config = dict(
    hidden_size=576,
    rope_fraction=1.0,
    optimizer='muon_variant',
)
Each number is 128 + 32 x the weight over its row's rms, rounded and kept within 0 to 255. Layers, rows and columns count from 0. Numbers have three digits each. The size before them is the row's rms in percent of the matrix's.

# up: layer 3 MLP up, 2304x576, rms 0.17, rows 322-343, columns 288-383
# down: layer 3 MLP down (transposed), 2304x576, rms 0.0809, rows 322-342, columns 288-383
# gate: layer 3 MLP gate, 2304x576, rms 0.162, rows 323-343, columns 288-383
up322 107:172115077154119081129137145167140117094127123049146183177036139152119137150141121168114155154095147186122107154160113110141150127146114096134164155120156096161096072116142065114163146126167119192170169105109100104146129124174128142156108115098146091113084117151161167142116167111082090149
down322 091:135124191135159091154115163153105089240133112136136084127140185152107065134129119141179076118145131091095111176108128115062147115164128087103129187116120151117129086117105172123077096109098145161102111063119068111162083172126150139160134195125085060111115111121119134140180089136103154106
gate323 097:121109148107116134121099170105158139088162138096154121096141150087156170125073132090079183119150157160137198113113163169110108196136160125139142111130130160137087128151087117044217108148103129176136132142110110149171115120134154113087080119112152162132138142151091121100097132200107184131
up323 100:191111199087190143148141134140117142165125195070112100089109112172142109097133142188119143158086099112139101127190138131161076136113176177119096137130197118158184177131187155134095129096073135108074113098146070111146159118079156168213169110147143106143081146102131109146112187071185129116
down323 099:130133101123193133140144099121127135090153111138114119173153106160148143126112143147167106138123129109154090136051143105136127128124116148088083160110083142096139203144139109144134113168126104159155179151132128180102151104124151154133118126157133092176105128118150138180101200098108110081
gate324 106:118154134173111134136141106115125146078204106158116163069159151095118175157136108151153100125121099102153165084095097185166090149174127157083132120092183103143123164114196081144186120132110080143140164138103183137143148165152191071164121072106106154127098099127135160152140116119120109158
up324 104:096110152126119092123140165199184098190124141121222134217122128139120093133155116197075122122103115124042100122151181102082096136125120183131126108173094114189130063154082184135104091115133100116116197088140155103123094073095097196098074104142125125164178117091114151131134156051141113100
down324 090:140159112121113109087131125061146076106110148075131103168171149091126102103138145074113161080143167117126121166090155093058137075126119066161114147188131151132166127073123150084112124113097165115050139092161139113091085128164128060142176189148156119147151192120124115108151175121075134148
gate325 099:114143119144135121066094125130093147131091158107091123131118117162204142132128131182182167146140144147122129143118154153148112112101124137172120149056148165075067162173115105168172159114111112104092179153160119126167171158183130129134083106084129109149112154199132110118173104162104130135
up325 094:081105059073169138098122131159105136097220185113140135114074134180089168119144095100171157157163102109156143125150157110096114117138166168145145140118123042133151121158167145165106107170154062065091112098129153143138112099158153178177124132116111115123150108151142179171122100098060153172
down325 091:077232095125064136168157151113146088105159121149072085099132155087110130156104125174151073122059237146118104119105124166141186113106092122141112108148148158166126114171113139112117144096095156119128154074104133066148115134127134064100132044111130122151121152110123091089101193163170117161
gate326 098:084142095067161079138134091110051169145154172121113141073123146138142072125141100182165115131196126124136156195105092079137115165137195168059098179149144162052180139110115115199107085120162091119081119093071138101148141113201154156093145117190095081169152039107141186094126123161100157140
up326 096:162112125100119151103171064126176116083094124056091083098094129155171125117121160154124138116039115048199082089072137080116151102126118156095135173175134135129137101141182115093098110154133127163123118133187109125090170121077092102124112154062167172122124117059141116126134137154104114173
down326 100:110147089127156095143115139185131063142155080144182140103162132076128131176143127150117117163134188105132121091127130130145169120111069106143092136123143084176155112141106173194119153120094117131107163129151147113145153153070129072162127142158098101106159105127140144126122095141131142154
gate327 098:119130077112092090112137086132075132105129082144138105107126125121098136215155172122039140156119079154174155179171096170123123157166146123131106126126150175121151118083111187133073152113089188073130112183099138138118116148125147158140153154075182151165101108087123113127184086131089135142
up327 097:188119123146086134116158158077111138130113126138124068107191115120101125124112177112117156194125133168132183170183145107152083100175081159120123113089123097169112111108153127164117152108091166123135134185144128121101166084163116181171104086087180181204101081122151105122151137097150164131
down327 105:114191150108182103144106119093133126110147111067130142130122102160155150114064103130181068112144124137102123160082085168118137138125156153182165113126116133077127167192098115137160083128107102123139091153153096096169105142183144085123124112212107097101181153132132110159117160132133131093
gate328 094:102131129114105067139094142076128125174140105142103147061146177129188089141155142150087139183170076184164131117074143197038149164125097121128145160146124100076129096113136175148149198069135188207162166163163123133135119093111128165098118164109099169143166139082086079187181145100152158106
up328 097:159143170155103095147066143145127155124116124128131127117106066148173139091149117131113133105183086120177045145085164131145125098152117105143152123127140172063140120144116097136135121141167121165170136112148130106115106049119154155071128148142111120122069146073101110097110178110088187099
down328 096:085104092108135114158097135135140109182130055183084119090156142135178118101124110165057143174150114134171138130158143103106150061126113136109115130199161123105155144153077169125168153160120105142194112095081158101123152083138118138139158117113160134128138192126084051171160153130111091160
gate329 096:185145111121148107138169130174110111114122164118110122150104128105132132091117092133105116145080128143127149155118143114119135170116132110155159152141162205140154088142152136139126194167085123094114158124104112145128131123059122131170115120132172135063183142092065152115200154099137139157
up329 093:129075181033146161119141149193114127107122111154120144140161070061113130148115170133104152127108114114118190132119080109121072082135129120139167173138111109162134164113161142069144146152144173124153137123101153165093143087177151165118143121107124111147100153103161114130135086174100175099
down329 103:170088081139044128171146131122161125115116185127159103095090122123101129087118071087178089105118107083187112081054153098131150173111095106195159090160140153122133145175169112166105150135079063137165179197149115092099123151089117106160134108130172127121215133134102131119115134109138119177
gate330 102:151147117193136120154124114124120143090082179132077114156158092167076198100115192175174114082150105117118113134132120181123184143080130156107087128084096134104136127098120136109158131132116151129108137145136098185135123086115119126123070146112126162090124172106114074132130109154112103086
up330 105:083119141135121083111089125116080146117129098125103111092123176128076137121144126119184132169134070130085112127118160194137143153153130156180089125086074137127140102100155131137144111198077095114127183148202150112127147155128131130130139143116161156105156093114132092183095147140155104152
down330 106:069136050217135182141124151149090141116122110140123122106162119129126158087110093093131145133155093103139114094187068187099120158106115122192132146117058134081161106055155201192128156093168102121133127150130169166121148144119104101129132171143138088062085127149104089121135161113161211189
gate331 105:158140178128081125124182052113145084094162163129151129172178126182108095087122092068116109118092108133077107075141173101181123149122145177124118040207105136154073119197161114169100146117131137096128139157109127140125119159176106162137092144129139122106160152136135089109095106128129166100
up331 100:071061147111113152146142111105083123165119080166109120104105120125187164172091149176138132196125154181160183168167172133105120124164160124123137102084126088163078128122140164135145166104062153117137122109136098102109148133141128138151151175161140145149137088153139122159132133144176104161
down331 103:115195142173149164082109125110111156115141124132127155156118082100130124119135087105119123122126161165189130091134107080075098065138094066074157143149131190139117149137115183123175147152150140120120135116153161149149126116147135146122152080114123128061125086156105115116147148071156110104
gate332 100:124126099179108107193128126121102131144148196100148112126125141141165102151183177103114086141123128171174126133121062135142171154168100119095147122071118119129116092164173116090162121149137141111104117103085132135130145247154127143127155121099104065149104130105166094136166153124145128087
up332 100:133109123115104174069091108117104123141144122127092118037097130135122175132183126130103069147152129087123083126113133112163090152093183139158087167173142094132169133145097137108129103128103123138152083167134166154171162129168153155160077116092139102126172116163136158086112104145146079148
down332 102:101159175143095168063149111080149138142150113126093137138123053114156132102124133149068078080126110140104104130097137091122087142162150096122137141126096143115124183172075190118175136115134148177181107089147181177126163056155150147158138182124147108134047077120103137059134124132109118170
gate333 100:124117177112139106081136141170128126089114116109120131142142166104157137156098125158181125137125136075080118153061086126116147122156098193134138183093079077126074165145117144082149122154136115107153066134117093130159146186098136158076127108079135115069110089128125131117151110124066217128
up333 106:083122130114120187081096050199101146147098114107132160137127169129122133077115094152124105123193113134112148164219106173168173125134114128165130172132129144089083097144125160074113103127083146126144130174103156198131142112148090157126117193020176140097106114177097107158101101135076125138
down333 104:082092139104087085162064105158100135120089152110073112176103098115148093121107136143109133083091095151120086138068147117152096147133096105076100147122150136186170142124201098105118139086081136122106144120108150116145154097118134127086167227155174106098109105131105130072105097140103151133
gate334 101:149131143127158146144083136071112143187069149119146182142115146114125129092137096135157140082118173133125154117137140142116181104126102097133156069121207159064082146104101126177081142084100057146115159108119122113034149036138172143107164192120145171108176157162099157080118143149109123127
up334 100:103112121111144161141127165062139064147102099121137076201186136090134168111117070158125195193126105082131151088122145112169176160114146088123095115100137155135135168130102131091059125093078145122155196132158111172192115191145071155170149053153152139061103143149150122217133129066048119144
down334 097:117143079148141133095111113156133132115084087122142135189109153083181082104122186143090166168052109107150149171153157101163117169076145160079159153140095149161125144114143095092108126105094172109145150131128149116174035130146176109110116153106108058126041137128134093126105126053094099084
gate335 101:089143095115128173151078173108149150133122100122137159150154139157119111138113188124168081120141107093188122140127113109163152142179147136121138203147118091123114118098111212108143161041156115120163103096129163060145178175119093111152136112160101131150160152160183101135084112170123124107
up335 099:149128115139167113065155183183084189167132112161104156112134133132122111127155137145145078171154114122153117167151156153143108124105107085119098099159107147091111145137159155125058098102148148134096142142158077140175092055142114106152131146137149119092196158159100092133126182109090117155
down335 105:131156149128136118114106196159153114106145168113068169089069062126120181134188125122127173107180099143054161162104105098124147144155183126164130119162125149108107107115142120123148144158168131122146104097106128112173080164098164155110154086118167125063131168114117172084098134123108107114
gate336 100:131130106190161135168094067157119123177120129127073090156173140198097103154137131154198129149095198130172195181119119157172124126189106122153164156124128153140124071192186165159078112150084168193202132130104132140123128121158099089103150098106128116110166124050110118128154162148063117099
up336 098:138126123182113108108144101184170122118128111109089151127106113102149105131150069167069169180122093168141124158101095149136111160118091168100182095120159110138106171103090170155125132060100108130151120118138106110151186092114100157051120135149141078105069077139104116117125114106122062090
down336 101:123180130144141055125122119181129099160136212090155107185166081127080106143134090107120113113139178114066139156079096171144124158125177129185153107173109151100141129100172111094131141144118185130175120107140140157158144129109141150190089106218154056132152159148141107105164137107118073148
gate337 101:130128152072138121152173092132107098170105072168118126139130193082143079112160102181122135138170117104076139112107106125119130123143130072169087139117153176096123111117136105165133157143161096091122125134132144101142165140106161138091118102063157132085097105167156122139115078119190119134
up337 099:138197089099103108144108114122103153146116117123119149109164111146145072067152116084135109135190142175152130116103148199097099126136129099138094198173109180113099150146052193166157143147158087129095141168177110135158130123050123107085158114121124150088055108197155118145126153127188150149
down337 096:140153090112126191163103114053139127122173105120135128105095091118148091108091113153120144143082123091165121151112102075187116127161127046008074183148178119123161107167081141109182104169196128184119119113154132157152081094143173131117139097115178172103142151112120142107115120199155148145
gate338 099:101156087140035153154128138126185171139189113134118128105108151126122062136123138121150144095087093106178129077073141165145097116121104118074104095110130087126160154105185160118138173131080119102093125134104137202099155153146147108110113150146111153085139139113127100097190101173131103078
up338 097:082104128106108130130118171139082162139176108146138114145127155178126129099183109155147132089119136148138127149110163059158174145162118132121087114042089151158137114111156113085132109162164160190062181141149083102150138154115067098137139136160098058160102182130144180114120140196122105146
down338 100:147192195150143141060085128122114090075156117112123119140112173176198112115100093148127078146139089114076119210144135057108082133113060109073166146118164107139126220038126132152136134087134131096119093140128125149119123101065162168110100038156152093159120147137168118090074139119128149078
gate339 096:134124087158144083179104149116165142178130132153102135110180117147146109118086066100059092112085108143125173173123103129163129118133078117116114132110184147128116142143110201151116163120148120109088092124132107166129163072111169143092145180156089068061115151096078128103160114123181136116
up339 091:131080155180144101111092149115127134146173090120139139109134066162086130120103150120104081110145098129138166146198141141112105123134097137142182097083183115128162100119089103133137110108125154118140199112109113034101128078158201141114135110157136121102085115104071122121118171096123109117
down339 097:073108098095183124168129161202142148153123106145139217131129142147132105045100135111127114124113116122122173122108171178153101174092092162124114118116144173110083116123151163079107105111099074149105142167111139160154175105145133120136101158071122116115121185076090137153128127166159104143
gate340 100:177125122076164182151134182091165119129198165193135083077165139092123151083112155110150101178081112143132070090115113172136154072124159102139113071121124096137118132128141192119118174164150108122120137165148127116144192094131086155121168117063122126132095114116112147124143110125067103076
up340 101:121100099113146082107130199078105111113148120166126111118147146172140085082136151146138064143089120137140110164143076079159178087182110116121134118166158077087155148146189095144105165135089136090168147081116113118091101102144086117114080098114112125154126131138122159162118141095144135130
down340 105:118112155153104093095147175096109160165149088078154190099097143182157118141085099127161119140153137111173122141131157121107071111167166118098039133187136063105099126088161101121154097108155106150066053149149146121085136107121166133176146121089126134063110147086107135147059134117135208142
gate341 097:126094129198143151096091157147110182136168120133173134152123133108103161106137141098134109152101141117144140116133094149052138164144112191217162127117129153103098103117085104103132121073140100084171158156144135159104124099117146127071138188194072081162093117101130150106063164116143132082
up341 099:121175058137189089116061121112108146126146146130162064116113081118100147120124171164143092193146088138150134166115156117085167129085154035147104129161138116157118119103131127111101149137141110150148147123121141146102115056113096122128043156104107104088134143113143057142139182173165163100
down341 102:139150134121101099115132197131112115151147113154131213147177195196190138142132143098131123157067149136140130115139086089122150137172168145068175127127117124119121093158162141102165192161139108092066127139123145116144140120105133115115105073165108128116120103095131171167128104156182108110
gate342 103:118158129166061147178135107088161104164135077180113105135063149110132139153115174120127095150167174044136116114143106150127038095098119185126124177159123088175120168102122065084153165121156091141125155136197058127158138125102115098102140125141116140172092170149125143121150095136194144152
up342 102:132153144141110185061126134128089104115163094105064182148163169157134171095088144132125049126181179105052125162190147083131063135169108135112151144113157139123114071091154110205077129149141061172126138131138107089177089135142133124067075108096195139108128139141126139102096108133112114147
down342 105:138167146170113191111135163098151068162132151146126157155144088103135155137114104157099059157183109134147104148125113064115127187151120117067127106085160139090115132110107091162123084154150125143073097114149170177158148109094163110116095118111161200167101138120126114117139126105123154105
gate343 098:165117146113177131137098082092156152116161177171204071110076136133155163102111153153084117088103126150126133127119174064117136078125139108114170095201207136119082108117158129139170170141092123148042157156103149131141113107100154123144108163154122104132144161144147096128104110165076031147
up343 094:094117174145167100153133080165088155143123079135098130131134157125105139135097103091131127087129179096144209110104078069102119074104126151075123115134089104158152158111078116150094106104144132070109110083099065140089143139177148143139128118164099125142081094143157151100111093068193127125